config = dict(
    rope_fraction=1.0,
    attn_scale=0.125,
    parallel_block=False,
    init_std_qkv=0.0411,
    init_std_up=0.0411,
    optimizer='soap_variant',
    max_steps=3695,
)
Each number is 128 + 32 x the weight over its row's rms, rounded and kept within 0 to 255. Layers, rows and columns count from 0. Numbers have three digits each. The size before them is the row's rms in percent of the matrix's.

# layer 2 MLP gate, 768x192, rms 0.149, rows 24-48, columns 0-191
108:103055149194130129118150151137107163141116098148186138163118124105126130132165146090072122105150101163081142050120108130157167116090079082125153080106128090135077164178159093108103085116149092163117160080144126102059141185111134091127130167139171115136138128111126143168127089175152117111133161154070142179191084147112172135083169112101143070165139138123135174104096167104155099093113119079064175109101090183120124069089124160090090193133118110064078103133118070144103131117108168118092179122107186072127142095159098156141148127115141110144123135133112144098084075194127110152
100:130148109109154081112123098082101126068149120140132134113129136116087125175085175163101084113123151122173142116168178126197158136122148071127152083183115141072099057155116179131103172136135101090120089077177077181090078107170081130177126161111074176133097096171127137154073142097125106148164083168102187111119131162154168087096145148090140139143188085141094175104149108114136084108088124185110104108114084142096125123114137142127133183087194148141089127138185099179175111101120104135095147202142090100096123132121172062122128124129074146101089130115097182131165164127149151132
100:171067126153120133089082188092160165172109129172117130120086081117095134097084137114097110119165140111141108163153103104146111122105112065141180202118086142196122131159204141122131183097155132139182161146151102183156063123084108103117129124112108116138110053165119112086168149178058078107098159104161134130131151155124181115115131107151104124054146156170164109063142127126086084126149119129158086167176157136103136095091126072094131154185104115132184138145099131106130066133150156139154056102180087119154144137174137112140168154096091138118103118162087067142111171150154124138
103:149102123142140140104074098180112175150131102132105111102078144193110097213153170132105147082136131143115129112110129167142165157117141176115136125147154157094158159154125165122106129124114142123216125141152110163127090163132119113143147080137162064134084141124098148198152134088118200102128130168182140127136120170094105130014125167152133122085170098099082159133137113155154104108041141166138160123149155127101094110117173145132050203063117066110155122091136099140080114119127179124118081093118105104158134132136146152157174115139158173208127180139117118128103091136134121195
105:142165123134161106110129120170131104123105161112181129100183131049127155134145138080138139106077169136102160117151177147121119138106161145119094115134129189121151074122165132114143179123113104120110121108122199115098174111186115113118152164087151125068144169192091145139129136160156159196087155064116145118184157114153115110075168120125132121130190169125146083102083095086179081124114117114160144164095094102042111149120107062113130162145110081147136042070068098147090112115058140083096205147094142093085116160128121161139091138156141091134159070089138099136119132104116166134
094:155076126150127155142146117150151105143130101075106167191179151106121182079148110096128125119077114080103122122104135133066125061131119098109138195153130163133137100110131115161121113119120124113142095108176107109124161071173082156155107090125136129162104040148118129143166140120124055083118135113052119098145170098107082162125126086160156127074176151102201115137108109171181139141159099080170124138178141127150144163126142115099124152112182143081141119114181132078167184133054062179097127111173174124115089148139145181126156142115084148119122093166096079078140101197109176143
103:170172149170128116144160072172128116144178107084150099118126124160125129091139149156119156145171139146144094180117089116081200125104165153123054148150177140099166112167177180130116108191149137127176141152068153083088096112089135155146164085093082171175110226101187104149113123194152163120168157138122166076149141144134144122103165146123151120132128179142103120118092049158169120130085141142153148143134125179138127121118139174121119110102124095113121153157151095126099134189125076135153184172119104086150129147135151144107035091150133168127108177142100102077073158155142185115
110:095121083131157153135095099100113159115146135150078108114198155100064075105158160110150158163157134131166155158115189147041124068138084142167135171149148143062099110150185112161164061155148108080145196143152071188138109163124138126074086104108100175132180106143165127081143143167176099138126109098169109100170100142104164162103103191129123073145124102209127156113140155123110090121124154128119193089176144138097172107121139158190110137071136142147102122159098130085097103154135139087130173118097145070123161133078141127144115109167124095100154140125152144161131117173134163068
099:124141115087121112150110148112102176101159139167091126117182118060126131199120135138155056128083118116119111176080108177097156105101141086102114069150155085184128158140066137174143135150090119070168123124125098122131080094146090124187103106124156156116187073082133078146088110138110113145109151111183145123114129152143107118184174133148128122138141089106094106126139141086202185160119103082174067110127086084107111113135136045107125155131135155150183084130093116091122154074105102139128100160151065118161128089183092075102165190120185142116195118139091125131131116079159101127
108:114099124150101100147163150108149140140093128115154148181175142111165135085137134124107151176096144097095120122120089190102124106165095099093149126108121103158147160114149151189147165112158128091114110093101097083184166142123155127117114046089134170132169079119121107092086149081113111115112141108073131098109187140164141157114144157154152129166138128177136163067117098164118077081148095115094094111123143101149133120127100213091133165147098088179166107147132108165164228105139142145101101154147117110064126148208157110055067132110214143136081085090059135133174114147137123079
100:141069116132068218087091138097091099150103150129132117119183167142135168137090113182131094084061127121128119167101015136123161160140140099091127084145113158180111078091173178102135130138140124150114127177154146147130113098095105129107069137135117111099124089149117087154117208162137144171148145103122098171117174127131135129162067117143108159127137132098100094139147112111101149108111097137145168214167123093092145132067128133228195128110137154121142116129119156124125146146178100144153116134147122132105122129101145080118184167070168095157095144095130119101112128083162215079
091:063068066167178106141164149154214154175118149108124141075083125159104142106090148143127157119110164186164103101156136125079132127124127160156098134110103150140145132112132090153204151148127158073112189111145098122094114180096166090165096113074121159127088149076101166174134182105138100120109100119138218101139098146140133150091080150055102082101086129072122151099125121171127195118101117132153109148127161123075150101163124123114214085116162085169110118117127145119122187141143127091100153149183134146085096131105112131176095159168080147088131118115112139152100178116115181147
098:143131132170085153126090178095141070169103186136146115131144143168150113129122113122135114135115134094136092146162098144165154074123220160083159100148139066139177131128113136131069144125145141069087097118114170179164133064126183186145071157124137105072135154099174083083184107137115076174089148137156095106135114141191172150155165098101141158100160135143098077128167138150160091123133121139096150142088112134174112089142111087117165134113157131175156111043107100090168111143082192131092104109138204155132105087084156156182130135094118086103158132134104148128187135092176088111
096:081059198076184121137144151095157147124108174168120137173160127049156116084096142104138156157128154084114121123101176121126165125129188135137092049166141084099161129145142136130119145188103145067082096096081211127105110105109129181173105170143188110160163146116064156124175132088111132141145112114127045145110071093170111106075082150113117127097162157128073104141084130135080164111162160121097103132134117100136150122118114153126210150167154102105187142137111142123164076167183154108148105151093134167137104170101093140133088128117170131088156137090139184129116127130149136115
097:170077105092106099155233112132082131156119144160126085061052110201169194199150202122187159144174113155139027121158142127097140121101097123146141139102119191152203144124142118131106145101153182172155151128113133156140140113120166136084124133078133132093159117128177186166181176150120102129143185124134094144146154129108130111121160109144118107162185136102119114160121123133090121152102137135104099059098128139104089147081145153086115129159126161093163159148098127161134162107130092108160108120151137134157091159148118137178126136155150227096124139160140115110113138077090137165
100:124142148136141120116157076065143151108131050096116129084180111133120132082100143109113050081178208156145191089140118161109105059139075062081063071158184127108140146175101164117140089142121119160132151153164146059171167137161080129102062129093103162123150111126150123066070142143054098139113139139165110146125140101114111139075121113112125155090096154140148126123138102164188130181152074151077076080115135068118107137117144154108125136146141124142124138150045114146060149105137151108138116119132120156175079148091110109153127171126152138145115157140116150150180144145081145145
095:141154217140128070146097111163114119105135137138125149084143175136080149112188172158191151126066136151119145114116114158083144113104079117143101172103070107105131176125135130127119069092179106122109107121102131177165102148075079125134096218112157141143117102139168117115149085054126141119133184093104125170106178064175123082116125130125131136136083152180136072175126171107086103113148185185155165123115100138159093120109070104152129154163144084170153110097110166197128098113114135071133101163176100143134162085155139097167173131122078195157100091099148103156112142097133135158
087:118116140131153154122155134225159093112102146119157125148177082102124108128149038124117121140123120175112162095146093164063108042108097182126113177152078124101082118091091176152150128094128133135134146141126105165119137098169158078157088122135117069082150100135188072131146143117124095149145059142126127110149140116083144167093151180112116105104073179097135160087089138100102072137150118087142110082167150189115066110109151101074133136120150099127185123160120098151132099084081129205195134134144137144079078085103126147100083160106147125143074138138117113096146183137126182121
105:096085163118121111141101124155149199079109122131125095141125110150157141139171096136142176186127121135156134129098084144092130137124090123168111168094114116144113145072126114128115062099127110147123165183120095119125116142115147160084161132141084127126135132132151170165080146101181097073159174062141250147088126160113128169060129108153090113169129099095105084182111126122129084142118077160086138105115125097148119139118164162108060131097143175068143123129127091132148140196122102109135120136069085133165120164140081151090103148141143100178127033148081134090133141179080150221
099:135104133160130183100154160127151116093113151067187140102165124119177108172098143113193088097177132107140096144072106093102148162114127158146088107164110117098081146128110156142140117183113149117181119161095156149205122153115127161131107116089085131083095134090144179172097097134091137116099168125090151144125158111118128162120104066144127158115088105130105135199159122154213155121177130046194118127150164140134145088113100154091128044166147151129132110129135206101098124188204146129147137142104159152169132146106114067130158096195130096136125081118093146142091195099158163113
096:136149106124138155090083095138129150096163167105135131136146142142120151141203111141136206132085153145157111167104103141157122083109110047120137113161171135151124154136149145132142106105141104131064124115160132055160117091154131175087142130133103102123116162104132179135105132162164115094105128122104085144086171193123171115107102141078144132119153148079129143167146136129134089164104064153090105071140149122187152174097145099159150136098061174178216107044135159104151160093101162112163096105136128097093152091119142102190119117067092166140119166122164147072210134154056172162
102:152142074104123100179173145123086121160092132153099100235117113153097098138170110136158115118111160117132075120138087137143139084110155112099117154098114089160121142133135157118129134173160183151179147176104142195071152132157138091066077113087093166112101135127161125087177104182195161096092157165119134192129111145174141098076074072123120124135126139166104201082099135123090118143058133117171145103110178159202084123110114155077110129157176109103166101083114152133129086159100128124138170086069164158138121145130134157113168145131148139108151160087097126131104071127174139072
103:138089118147170108149109128156109105090147151132081120170197143161096149172144117174181101136092151102166136135134197129154096103160090141126143093164121098131115116089120136075202128109117114118156206134142112119116108061148173146132094110110135171142194101140149110142088131113076086121095072131134138111063076118100145099121052129200198112104098102094113095037098134068130122155083117114192095130108148149165161127151064102127190108132180149103124127122109082102130123112083156126164145154126126099143132142134117180143108114098140141091046109191113095124163179129162170132
108:113096094141134147156125153157160108132126127167138070183201142171177120171094126125157095123167124150167100145115136095222110139110141103137132095113173155102130107121108191197177101133152120136142120157107129129108102144089156136167165100125152113109135122120082083074100128176111125186130114150095152138102089145155080117101139161139189142149114209121113177059182140110183120107119166070156101078139140153167130096155139123074123197140135107093137160151097089071111153127173167108106131088057135155168196145115169152123166134126158148114066134060162173175127094113152152086
101:132166199119107082079164101148092155126103186133147079138119145124123207096124163192101136113104149145165127124155171070099081181150101156158141097070145128150121160084135092139136139129135136088111147147108131127125096101149164099114117137108140166122091158110116173142071131168161081127179140199025045116190158122141144108134119123190109115149189203186133093084148131112125134124162140165182140133152140141120164110159084147148161134149175119166089141094101153232136145119140153150081166190151149118175129067152122120152102121112127136118124123113160130089101162115116109104
# layer 2 MLP up, 768x192, rms 0.147, rows 24-47, columns 0-191
113:167107163157085091151192093137134124136130116157137178067148106100180114113091166121134167134159121115126102140144141085120077110100135073162164106089080136063113085168090091159137189129191121152124095143193103111106117155098127195108166208112079149103148170105141167186168087126156156110158150156181129121128092179130125114088171137171125102144155152108080106090130129185146155063092137119158122149104157140117124152090132182169076099093191115178119134128131090183089136157163142103093120099185187133109123150165192152152116149174124116159133096111111098144110178177148152129
099:095135116142105116074122112084220137095145146114128110141180106084150158158090112117083118071127134111136159099115166120153137130129146099114130120183119126061166121160098167153106138083136108063084167052199092144111057083179113153134149167139102126168130112147148160135145099120150094164141082146088193121118151139193161121085140133150172125114148148173131165130130149152151058123086113128120127102109111136139154147100147155075121158115151098120085124182190113174094121167044065184104110164128110136115163099163158114177135137125107137124088132185095194127177155147109183183
113:039151164107122112071162086132094150130175146162158097167173077176147077123147145135085149116147127126111112124129083118175117184112085127158130094092116096100157160138107096078116080155152191142115164107135139086142120109134114179105167104088145099081097176151113130095103167134135130142152108185096144163138161150172089070153150105120079063168173110149161136122154135123192188132146182108168186189115118082156149111124121147192058073182128124087121095178136150175149114127106116104122137075099168139149155116140155186178107114126137090137107132137172116081143088091177102121
113:133100094162127154156115148063116129124141122140180139143169126070113084154117164132085154101172110105071151149121130160133113139136126122115160145092127106125102116200166187146119099203090186152133097224126106127053179175143099109168157154143111094109111159108142077135120142223101152128116176149092164128157086176134160155113119132114151146068145178154139141153173207130153122091109151132152148117146158125091134143090083105141065125062108112100165146131135157217150115127116100148140138079163153156209132118136091122154076100101153164190133126095131169153094152143137103124
111:116125192113161133121179134086165140131118093096138108205122126133133125142147097113128075164146085092173092118113165139113154136139128126152136133136166090183114129110149113147120093156135154140147132111155100149129132219085134161129134067074091146192143079097128136126149108124140093082174164136149112139052131158134073146127105157147164127122077098120072123115117132089117129124121121108085169091086124181153156171146153238145127134155079153073155160190149075074142094087177146115089115094143070128182130165192117090118170115128138135127152207169145109079091158177093164154
098:113112155132220099112118108082136134147125145169136151164130181131167088164140144144157106114089122111077158106050099100156100193122115104165118158138043127106109104160108148123149153096172085149134164162117150142125125134148114099109204067079132091185101106075183145154144144116081161096139114052103122097108135132078179132115151186138134158171156116137116089067090094135135152158102174136123126136089137151144076157170152157127079126186127091139097111172178166128137140105139094156106127097155136092158135143122063131075119126149144154213174155156113059179115112178105122145
113:100122133156112173110108151075174072063153168180103161193063099116140132109090140092112108176083140159126155121145190155102130079177107122120147165199132124139118049127096057169138143062132130105143125148181051120131177135128151135127151120149135098114142123122120121131147095107135096118090100100135098173103104176077141204130115143120190187108130108089148092121179174086146104064134114136172139100083126153111084100169132093140152184133121130154076119147092102149159135133136183148088112111081094118125179074088170072112154141128101124127180085150157132159090090124121136151
093:089140103149145120117126162082162207118127166144084063105143130132093081195137140082168143135098150154135163133093157136077118052167126134140165144187138106093080166155196072142112071109135142079098179151155127137095109144133127107119092113124125191176154069079120117109162153109186142063113143135129134159138093108071134090094151155127127120121165099216144149133150135162139147055137184143145154118109189122123144098102076171160101147091109117161144082098049166126126092132153139164129173085111121153127154182068169127119152138133103077108097135091159139162129140096099134128
104:142112085162124168185165132195147106118142112153154153134148163166188118151114120117103132126131035169108129104148083154104119144156167154161125141136137110133069127138155132125138140084076144202108172154079098126127152129150173126078104097180107086098106140097094139108156154121188096144116202162114097197185113092163174126130108120124125178146165122061098097161129155171057101153160205158102133173203138167100095082152133174177132135088108108113127152094175150119143179173133077133081177120101128114115167158130117128138102070153170105127113163096122127165128102156094098157
103:132098126116133136107168167117138140112160142127152152107150101114119112127128146088146121152047151139176125119160138148092150186206112127110154143121086069144072126091129182146120112108090138076130099096137118083195139119086151111151133060107088170106164101171060092104151111126122121122109147120105152096116156103190156113216173107092122153186188098077188172115082116082103054047087108086153165174139112080117100108171128208174139150157088119157140124114111130147081198154133119136104153108170123140099138114145129120099122131202143131124116118175103116136153069125139098133
097:122120083089105115126059113156047076119122132130140062127182131162122147149077176164109150115108099169142143129097099149133104117151167099059136094113147124207100115141160119154170160073131107124054124106109129174158116059137113139124078158175153096118104128130143125107091198153160157191161086150141120141125161152126160132170072102155152126102164148110064132152148130158153093102086126117088153206136143111091121109131123082155163144141079120118128122093135112169139115087175090121072164177131104112080153123171178110070135162142109128090118167176133157092094168060180133086
103:120090142135065094121137093067096202094122160126107123129157146167158206143108147079107153110111139159120166159117151140123144160132143129203136084149089143164106126077131162128116171169185131145080108174175176153166056105044136171134146081104130089127111180149123043106086135186170134140092131113122114148102126162124156127063107179142147151105098100135135106103147162110130091133097180130094109197109136103121173134113110158080109099117088043164170153116130152157106104123129178160144132066085115175174134144142107115156127100091103120134139131090128140071161076103117172125
103:137162121174075097153120123087146156133124135186131109120115112145117133104142082102166081147106113171161145196148088079152161077131207128097155087140096166124194155109168099151143116138160133101139107069100130132183053106134198212121075113120109104085145154076129078138112124098113088157082122154132129094127137141180197147157166100122092114113119095145087126152149116177127089139139172136140115140139101130146114098123088137060160127170120116161142053093087123132160121096066141134142079105189159165117176143096153153158161137065143108106149158107118154115197137082197145109
090:130134107096109183123076102198051160132158128119106110116111122133153133123198115170166116124114122168195100129128089157131087135105133151086163174071144186142124118145074070127178128082165106133109173152165089142172163049113088172075166128135098114133134143112092119129103083104162166228149127161167139111079137125136083148172126116130099148131121131136142126092137120120145144176067109070096168091131131117113140104161182114130125096082201160164116074110129120087131142022120108065077123115137127103081112129146114151107176128119164126150121168122097119109072144144109102098
099:103185137149164159149102163121168114113098083118174147137194125044123109114096080114117125082086093067170178140059056126121117141165143123138107111152165090125156116112070163101166158136087129141111122147127095120100130181078079136103137161100094119141056138134051135067082109153159164157149049141142193137138136131111122171059118125151085125120165119121102126145119135151179153099152093135151155155116145120190147138147123111126088122098159112133166097182131114089183146150179178100099179093144108170147128157094124135140173100098098054159122137121109070129166085152135150094
114:154111096152147154143160074086107134138169117190117116139093093127095139036135167122133127161132160134151102179086115135211101103099094115133117105137119162105075104077098138133126082155092142133126116107126134077198146119117136222139087150115087090128152122125135102070071104094143130126116119086161104081139132084126054176115141109164191107112132146131091102086106140125131176121081134146138075129105125153116153108111162109125101126117158111091134085121137097093127091130156137034124112102073069138194111216122115110103154082098173149147121180083143165101192145094097160169
104:160111143149100133094148126127121186092172101086131109091081213147137128095056138157095204104121102132119190125133107154112198147112149151130145117144200174111105158144131165114093123131158142082110106130129142151143182151194108175124104173099112087140164170187106151096138108152131080104100106112069161103193138079126148193084131134111124134159176190157131072148097137179150136128119142170118072108136018099089126162109087132117121168150096159119177106098133106145117126125126152129115101164149065128087115148106142152150107117132108221106087116121115164160101140106133158173
104:099174151119168121127145132127132091075138116123125098127145056172096128141161165133061155186123151138143117132176161166070195123150119129132129139156058113104094103109127122107155102173128134098158106099124131117148180099167149115104108116131152134077182028145161110143112142121172147139087123133123097115136085155110129118096120132075096152182185172133089112098130117085151159134134172071136124062199159127111125113084058141124161161146149104064150121147144180168137069061122135206172131122138112099129065138086087177183120085099125158127105161134140096078147163148095149180
110:113104080146117095098182139079082083126192094156136130143109178123123165152131091141175141151155122131168116132077159122116113159149100119105065139159097125094140124125165109057115124190159118099163124116129078130175112125112156115125131134105142140145072116181130134122076137125144152098174133125066111122165203123164076164187071140081160147084143119122171196193131141070132147154114148090133125080159077134171106131140161100092135134117151113150152059108184128133117107218101147069153173113117110131164123092073138196157095077155137113068155117146152115078140112166186103124
095:121071107133141146127149140150142152119089065112117111124137122136167110109106162078171105129153158131108077132104146138108071189132113120170084116180110144102123174111123168086140160136105170091223133123176152163163120166117136177153125156145074049105101104133124197158099113115105108104146172148177172162160084090120135096161144093184111097094115122130087100191110097139145087141173065092193124090155174125146192135097125110125129135169159122151165080101127081131089099176190099133149098113098133137128138147137143155038175118167155075147101108127097090075119141143132100190
130:059155191158144132082122143149160143156175202112104108122146128100118116163141076118124180094128104131129097087120090160209095085112106085133126096171129162105088161127103080094106106087117104138125181075161103073112170125130084153068122184165152103147102146099095129099121142105124161084162150142081124169154126174118112109104121210071138112167150130096168127118096153131139134098093128149102092119120164083139110179086124139130130111147098101153189088124153171088133116084087131101100069118051152122078109153133089156121145073124122033153095092103134107107205135150101142139
098:196099111097110110150146145119075132111126049143137122182171071126098147099174066115104091123147138166105087139172139166145113092107123162127146202097092149170169164110126167148140102175118165152170149149108165140147090082090118135083118094104112081156112088230132111131114115176136139089112132205112079177055133111082198109150062082130149163097124152113155174105062130115113115136107135123086111086148102167169117112114140155102137076117127102130149148116093139111110172094108087125138171085119150120189121202071134174117084130122166101122163141120121105120132145175135102130
102:078144170110106144087145139104160061128117089150164120097084071115123060135127144088066158112139113104145133107126000130141167152074123145127125124121103138122136144190167112186065139183147173161108104113131122148108128146085089136088133158156111120160049130152074149111146081114174164081165176152060103169133148158187114141137132134087081119134154171129133161151115111164117138123143195110085136081165131143094086139091108116104105135115123097081125154151141161190153157166163143128137140060137151171073104128136126116101168150174121109136160121102144158178112133120166089127
089:136162152088149126141107137175143088120093129116110092188187132163102078176102105134105094176152151135174104134131166085202125116105127121108119107091146143098121088121107164187181123153104123112151113136176132147112102149099163150161164117106152155166107104138114155071108125140125133149075131153137075134130107114145163114115102143110161130141084158092124161113173142125180066179129194079152128091131153122226167148169131097062109181101161107068167182121092107059143131091159154092136099094083156184147147144061128119186128130102203197102079151085171151130145098137137133137
# layer 2 MLP down (transposed), 768x192, rms 0.134, rows 24-47, columns 0-191
118:069156107173177153130153161143126205134114192112182152115116106080075180145133124132085114166113136147092133077095075150172164128137092118086137118119150074146105143146170116125105085106121112146128152102117105149110127146124112100139156133100136122163141093143138138174123162115137076123066057127078102121169160145092113174159147121111156065097120115162163146112150102153155076201128084125112156062115096128148131103132120131073097157160141147025068113105126099144156114087096153174073194212075153114114115148160077127092128159116136081100122126153162184060120107153151120123
104:135139154091108140103145143193105143137141102153148078151113145075125122075211101163108201140100116129160147088071087138071127147156117171111102202118120112191192098079141140168152115137174141128123186098113089052150172119116134093100132107096124061160113091134149085144161115099149143137165119135161163053142087049105098145087138143117120148116101104091090115109104130195132117096182087141147142147154121128128095142179199157105145177105103074157162119144127173110131146121096159099138090151160117160191152111136174112101103131103153161182152098115125084126087114119062126118
093:169122133124168161152125155125118133191092139143102165069100143075143136104138140061165102129090077142106164121132141078137128053106161096106116162145119152164100143143128195140078144064091049144159175150120065173181121119084140124137112208108117134156119123120087113175164118144100091070076127091147128166147144127098162152129141109129165207088114174191125077121134146126085087122114129090125128140113151153070180161128125097102137153103086123153139170105105099079124092155187134182115106136180115131097117114140110096126116194160100124154134101099113119140101234177135152125
094:059163142161132075143160149145153081060138160128127127131112117124140159111075108151169120161097125136178113111129104104172111129122138092157096129116139153119163107072112095103139124077192096129120141112131149100188130070062085127112097114128183133111145085197106184122132110110144083146149076109138079157070146092113154116164120124113110127181184107088131110099075062107125131156154112104100126150137070173159123085180137117128198101204139156170127139145093164060155128123105143101144209161079089099073092127127135127086150121154143098037135148129154128122171098082083134136
103:036130114125095117131170160212090156113111134093120187093139070113075128132148086122121111103131157179183145108110124156152087159110180134127119125114127151115151113135164178095109166098145100109127118186148099111151187101200110136139176102176155096150140165197182103087118170113168195144116153151054190120150127088092136080122139126162144162100140171071119162138122112126133141160116148127179131211128167075121121078143075105107132118107137065140094089122161166153138131118142127118178167132142161143137102168150135107101057164134133139123121096128154177183174116086152091114
088:114160148088078157138123142137124155083085173135091067067064091165112140117153168090146145144181110203169108141196170101092135140117132132129078073106169139100153188128156158084163146127136136112107144139149139126130097151066146142104131178148154099071185161176082142110102124134118169133125126149145172146133109130129139089154137134075080139137062116110094154139162184073121101098136063136108104120137111124164174139110081095154181150144097116184122143094072091145117138154088160123160151191062090171127094116122156048151157091103152085086090123132159142147118115070090096126
106:146157110112164056166119152131090144131133083136142121107172194094131126203172036109146165165129085109144147140106104140175101090113106106127109102087080100061146190098098112137148123122126128149075138115077227147084136097145135131071108108169122105102146143105046123094174099145184114136137145152156104158124119136124141092127142089160148134121128144124151135138091138112175163200070178151104047094104121086133158153140128125156127081171127111081159166083131123105055121053139170155138168118111127143146176125163117150102119146170165122148090153176177108138163137105145141150
102:130095177110126087150159144124137087072172124131121141141103102100185177138084141143136109115151092077088175133162079120141130166128169098161126131096106120150168100144060173157152144150102115187152031148086147146171134124137113123185199145180167075107084135149159107182095092135116121195148183162125119056084179141181109129120128069127130159142091173089088116144101112134144104162127099126132046184116128107121103152150120100105105088141158137106136197131159105175165172075144120121122118149104146147118073097208117135137098137099146195132119120121134069092118139120122108163
094:112162165143154093095123149096123085160178097129083128125111074106106128170154130155130090114089161139162100156140132151116123120123161104064139107107118128146123102130103140205132114155189112036168079154196165130121091173139129136164144169061155194133119123127148103129110095154054165129164090089092141071084086123128072121162144117121119126121104155156177170096155114107172171114089106155118095089109139108156128165095115063068145136161112140146163100148053072115130093098137162156127117123171079136120049136070118133111156174107146176107166088151096155107117141088126152056
103:141149155098139161135173082069145136150084103104122083088091127129150158141157148143091081145147118114143167116096127100111131173123113163088133136102161187112166100147160127203099130105136114160119153117126164191126128130126105099086103212161092058071112102112163090160122120140130142161171147155205109081152077108093144091122096108107094095115074110078107109181207127087087150165174117102165132129090162162110148153123135090109135105082130091075097094144144115118116081045139153125120183124122175106172080161091120098184109148040122103101130160147137180120111164156135135093
100:092152186105148079139176176159201144078121143143083139160046126088114076138142136048102115111172124159144107131146176110104146099114160123139093166165131114062090121131100124123127090138102146105165118149113101110100151159158180093175154132107132100153156148105132185106163042131096121085079158142120127146089126137111119115166192116109104079120128150169185166124095126110105144149184131125110081064131135151163097124151125170076058143155167108124105146113088131149128136175069167109118110091136173086171123116087092131155086050174085160115153106116147097141176143163100068136
110:194138160122054167167101112153083086144089169228084115102121109143129141115169118129146122158178187106088158117118132124149221088130145126106107119114150126135132165149141175157114129138077106103148132109159168112114124143112101128160200118100136136109153208138167136075155156182144107145096130113115095051132185084115114093098151134173134077093095074124143170137108117103107136083174080136107091154209121153124087117155144159158111146103161134101186089151104151118082140142179163122127103171139101152125095105087124134128080141120096118161146115168050049152161137104117118131
101:135091110108180164123149135140106114094122105064133163164113154133111156158114116120093161139167153125072104078126143156098114192132059140174106145125166143115054125131099155126132134109136146137144158143156122114089223144143092132124203124125125127165139152160109181144128140194133141108165131113126137134164151098078047148090058126130145161166117179146161118122147160084160157116076082099117118110154186117101208139139144091164147155092085120200127155162144144116081192140212103118134163173070103102145105132192101053108100168138102144136100141166134125106069154140112132102
102:055110148147174091124177170061123174178120122156153168137150131064141111044120200096138146153089154078115154087144159130108134160145123113127122080176164100122108146145129148141111146190164117100102141060088205142083064129144189110167120164181170140142149158146099145125167116146073130131126161115128081155161065092144147094102103154165165107104132133157098113133103093117075160128184199139144088176147141112101092119096119104089182140155123087084142141114126188158124141197135086120161102084126146144158114163089113133139106122141195099099156099093134162107143097117119108098
097:183072099097110145144183129142121179056143151148144088072034112168128150128178164175112122175150139129082106146134183136101108168103120159138157117154086117111138167130201102109072104102150133074125062122168109142154172129095160126127123107076144129086177168138205139186159139094162092154151158125104113117158089156145135104164129119131113175086157092104137141127142073055102119174091131105092096196142098146097125159119147133123118145166174118162154126153133215111137075100139079153144127105137155142121137126155119149166077148142137208058106121108107136133094139105109087131
095:140131143107116079132071150162099108101144128081168127114198175145124084203097113120139142144125114071158139099122129143055156117100169157187135138118140102149161151181102091107133141098178148097151093153147125149108092144152125037118140106128150119125102180147098145183194167124125111102162127108135178202123149172123175092100137132108071135133122090149125147148106125057132062110152156126115166119146143095149104140137115179105151132144168194140135171151100141121134127144124118178102183164153181123084101080135136144132094157118085134107166101188067078155077053172142102057
101:114155142097092115111131164139103135102090120111102108147174062118131183109142196148186095149145121143130114116145160106103118150115134184095102140099052158125143122113114137158195140098170115202154098138133029110122070083093145145179160148124158118110090054040137101189114159124164167112172114152129145169170142123136085113150199196084129137080101123075117150180084111126091129118191158139139207118156190144103172072092137079136117119169135096118131106127078118145106121126113150117152115122120132069122126103096130116133171117125143114173140138112101102113162204126107127126
093:136112088141122098092124158126128148200142190168112140145090211099103124125110108147196100128109157119150105100098132105193131153118090133129151113128164086129147157148116147114116152124118125161108128152079122153132059142084159175133101116097168147183057183120092193089104112120130086115119162116111072137089176118136109128140108089162152128093140104149147147168173139201132099129133144177105149218095097103141153126124147118152107092102109167166098142082134096090097189179128162092092176140157181153134198128139173117095156164129122055151171085144159131167131084127156065066
100:131122149107129149115105144110117171130070115120053186126192144088124134086091123098068097088127134114123142117174137113175184089126113126067185078094175152102113082176078146128118125131086111126149063122124181173076143113157077099116152145148118076097121098148118084081101148186153088140110077158230121096067136132106134113135135151191183185119101149179086104098169080113083168106137136165120123162118135164076118113150124214147129111150120108137134153173120121100109130130117159140129133105149142128155102137136133064177124130130156166150119192164078148174112134138073130098
097:136135085102131111095106107120120134132122087164067117158092116124169211154125074120161171106076131168175179056170085136192175124163158091131163139058152151133097068117149133096081137094080114136111115096077167123094121065151144115127129140061159146117156126158111064056143107153171121109145091109126105107161074100139136130098120206142133113172155167139109144063167121164119155120108152111106143140096083133116124181111130114180151154154061116089134122136168123143140194099112195164121135173126102106099134110170103134161103111069124131075151138173177148131139097169124085109
092:126086073136111122139084100127125121083118106144140139100126119131129136110148178118154101165106148159127192132112192062041164178152112118107136199090126134126139130149150152163105134177137163109124107177079138173131075142157152105182138114110103162082124121152178138153128102200150110163119122146184176110134108094166127150136163037196142132106123135144092154163143087093096134175175124162153190121148119170105161091182154093133136135093170121101090176148113129144146165156146117154133179136150096128222140161165161105153129182130143178108130159167089169147057141108182160101
096:067164181141134128098115129160139119110139162085111095045099163095159102141087189133090141125142108084165181135109120029124124147153116128135109082140103125082107113100176130118107135078138112138123088107129124101124129156146155139177144123078121122144166136054143110154123149082117122127091132126119181045140098140134065137111230142110154142071125120111124109137123078128083129128182130116143186170170113092079116155092169125128138135078151099084155172169157127152184088153177144185078028177116128119089141085169139128161172106137121141127101097137143140115137179128105124178
093:154097122141168108170121188134118120154147168119119116170138183149098159127149078194144059143106123148164142137114224122134065105190094120106144134158121107132106159054126144137151151118174116088140205148152140131142129088147176118133115121084149162139181113086130140100101131099061104158126071163152129121101101151138124079117008131154186143068107097093127098086119152111060119156085097159154136156115126124139143065120106139164137086173173125141165131118103093082082118137136160140138121116154087090166164115146132120161119107097120133124121135179169077142174155099140209096
100:154107159171093130074087091084112200152145120126140128127145133109091137100150162123114144112100105100073179124142089137039178102071072121098149167170131088131121133141162068081079133102106124144106119134146111158196147143132083094114062097113089145072138156124183177130144106105141131078117122108133123088162144112117114166136111089142059146112095041140134134131089104131088161148145041161094138129121142159096108152112107160186110078117114168122132109103153198142122120152084127152089135160214118103088088109179087101141147148081116110126153177194089151085107148129122155133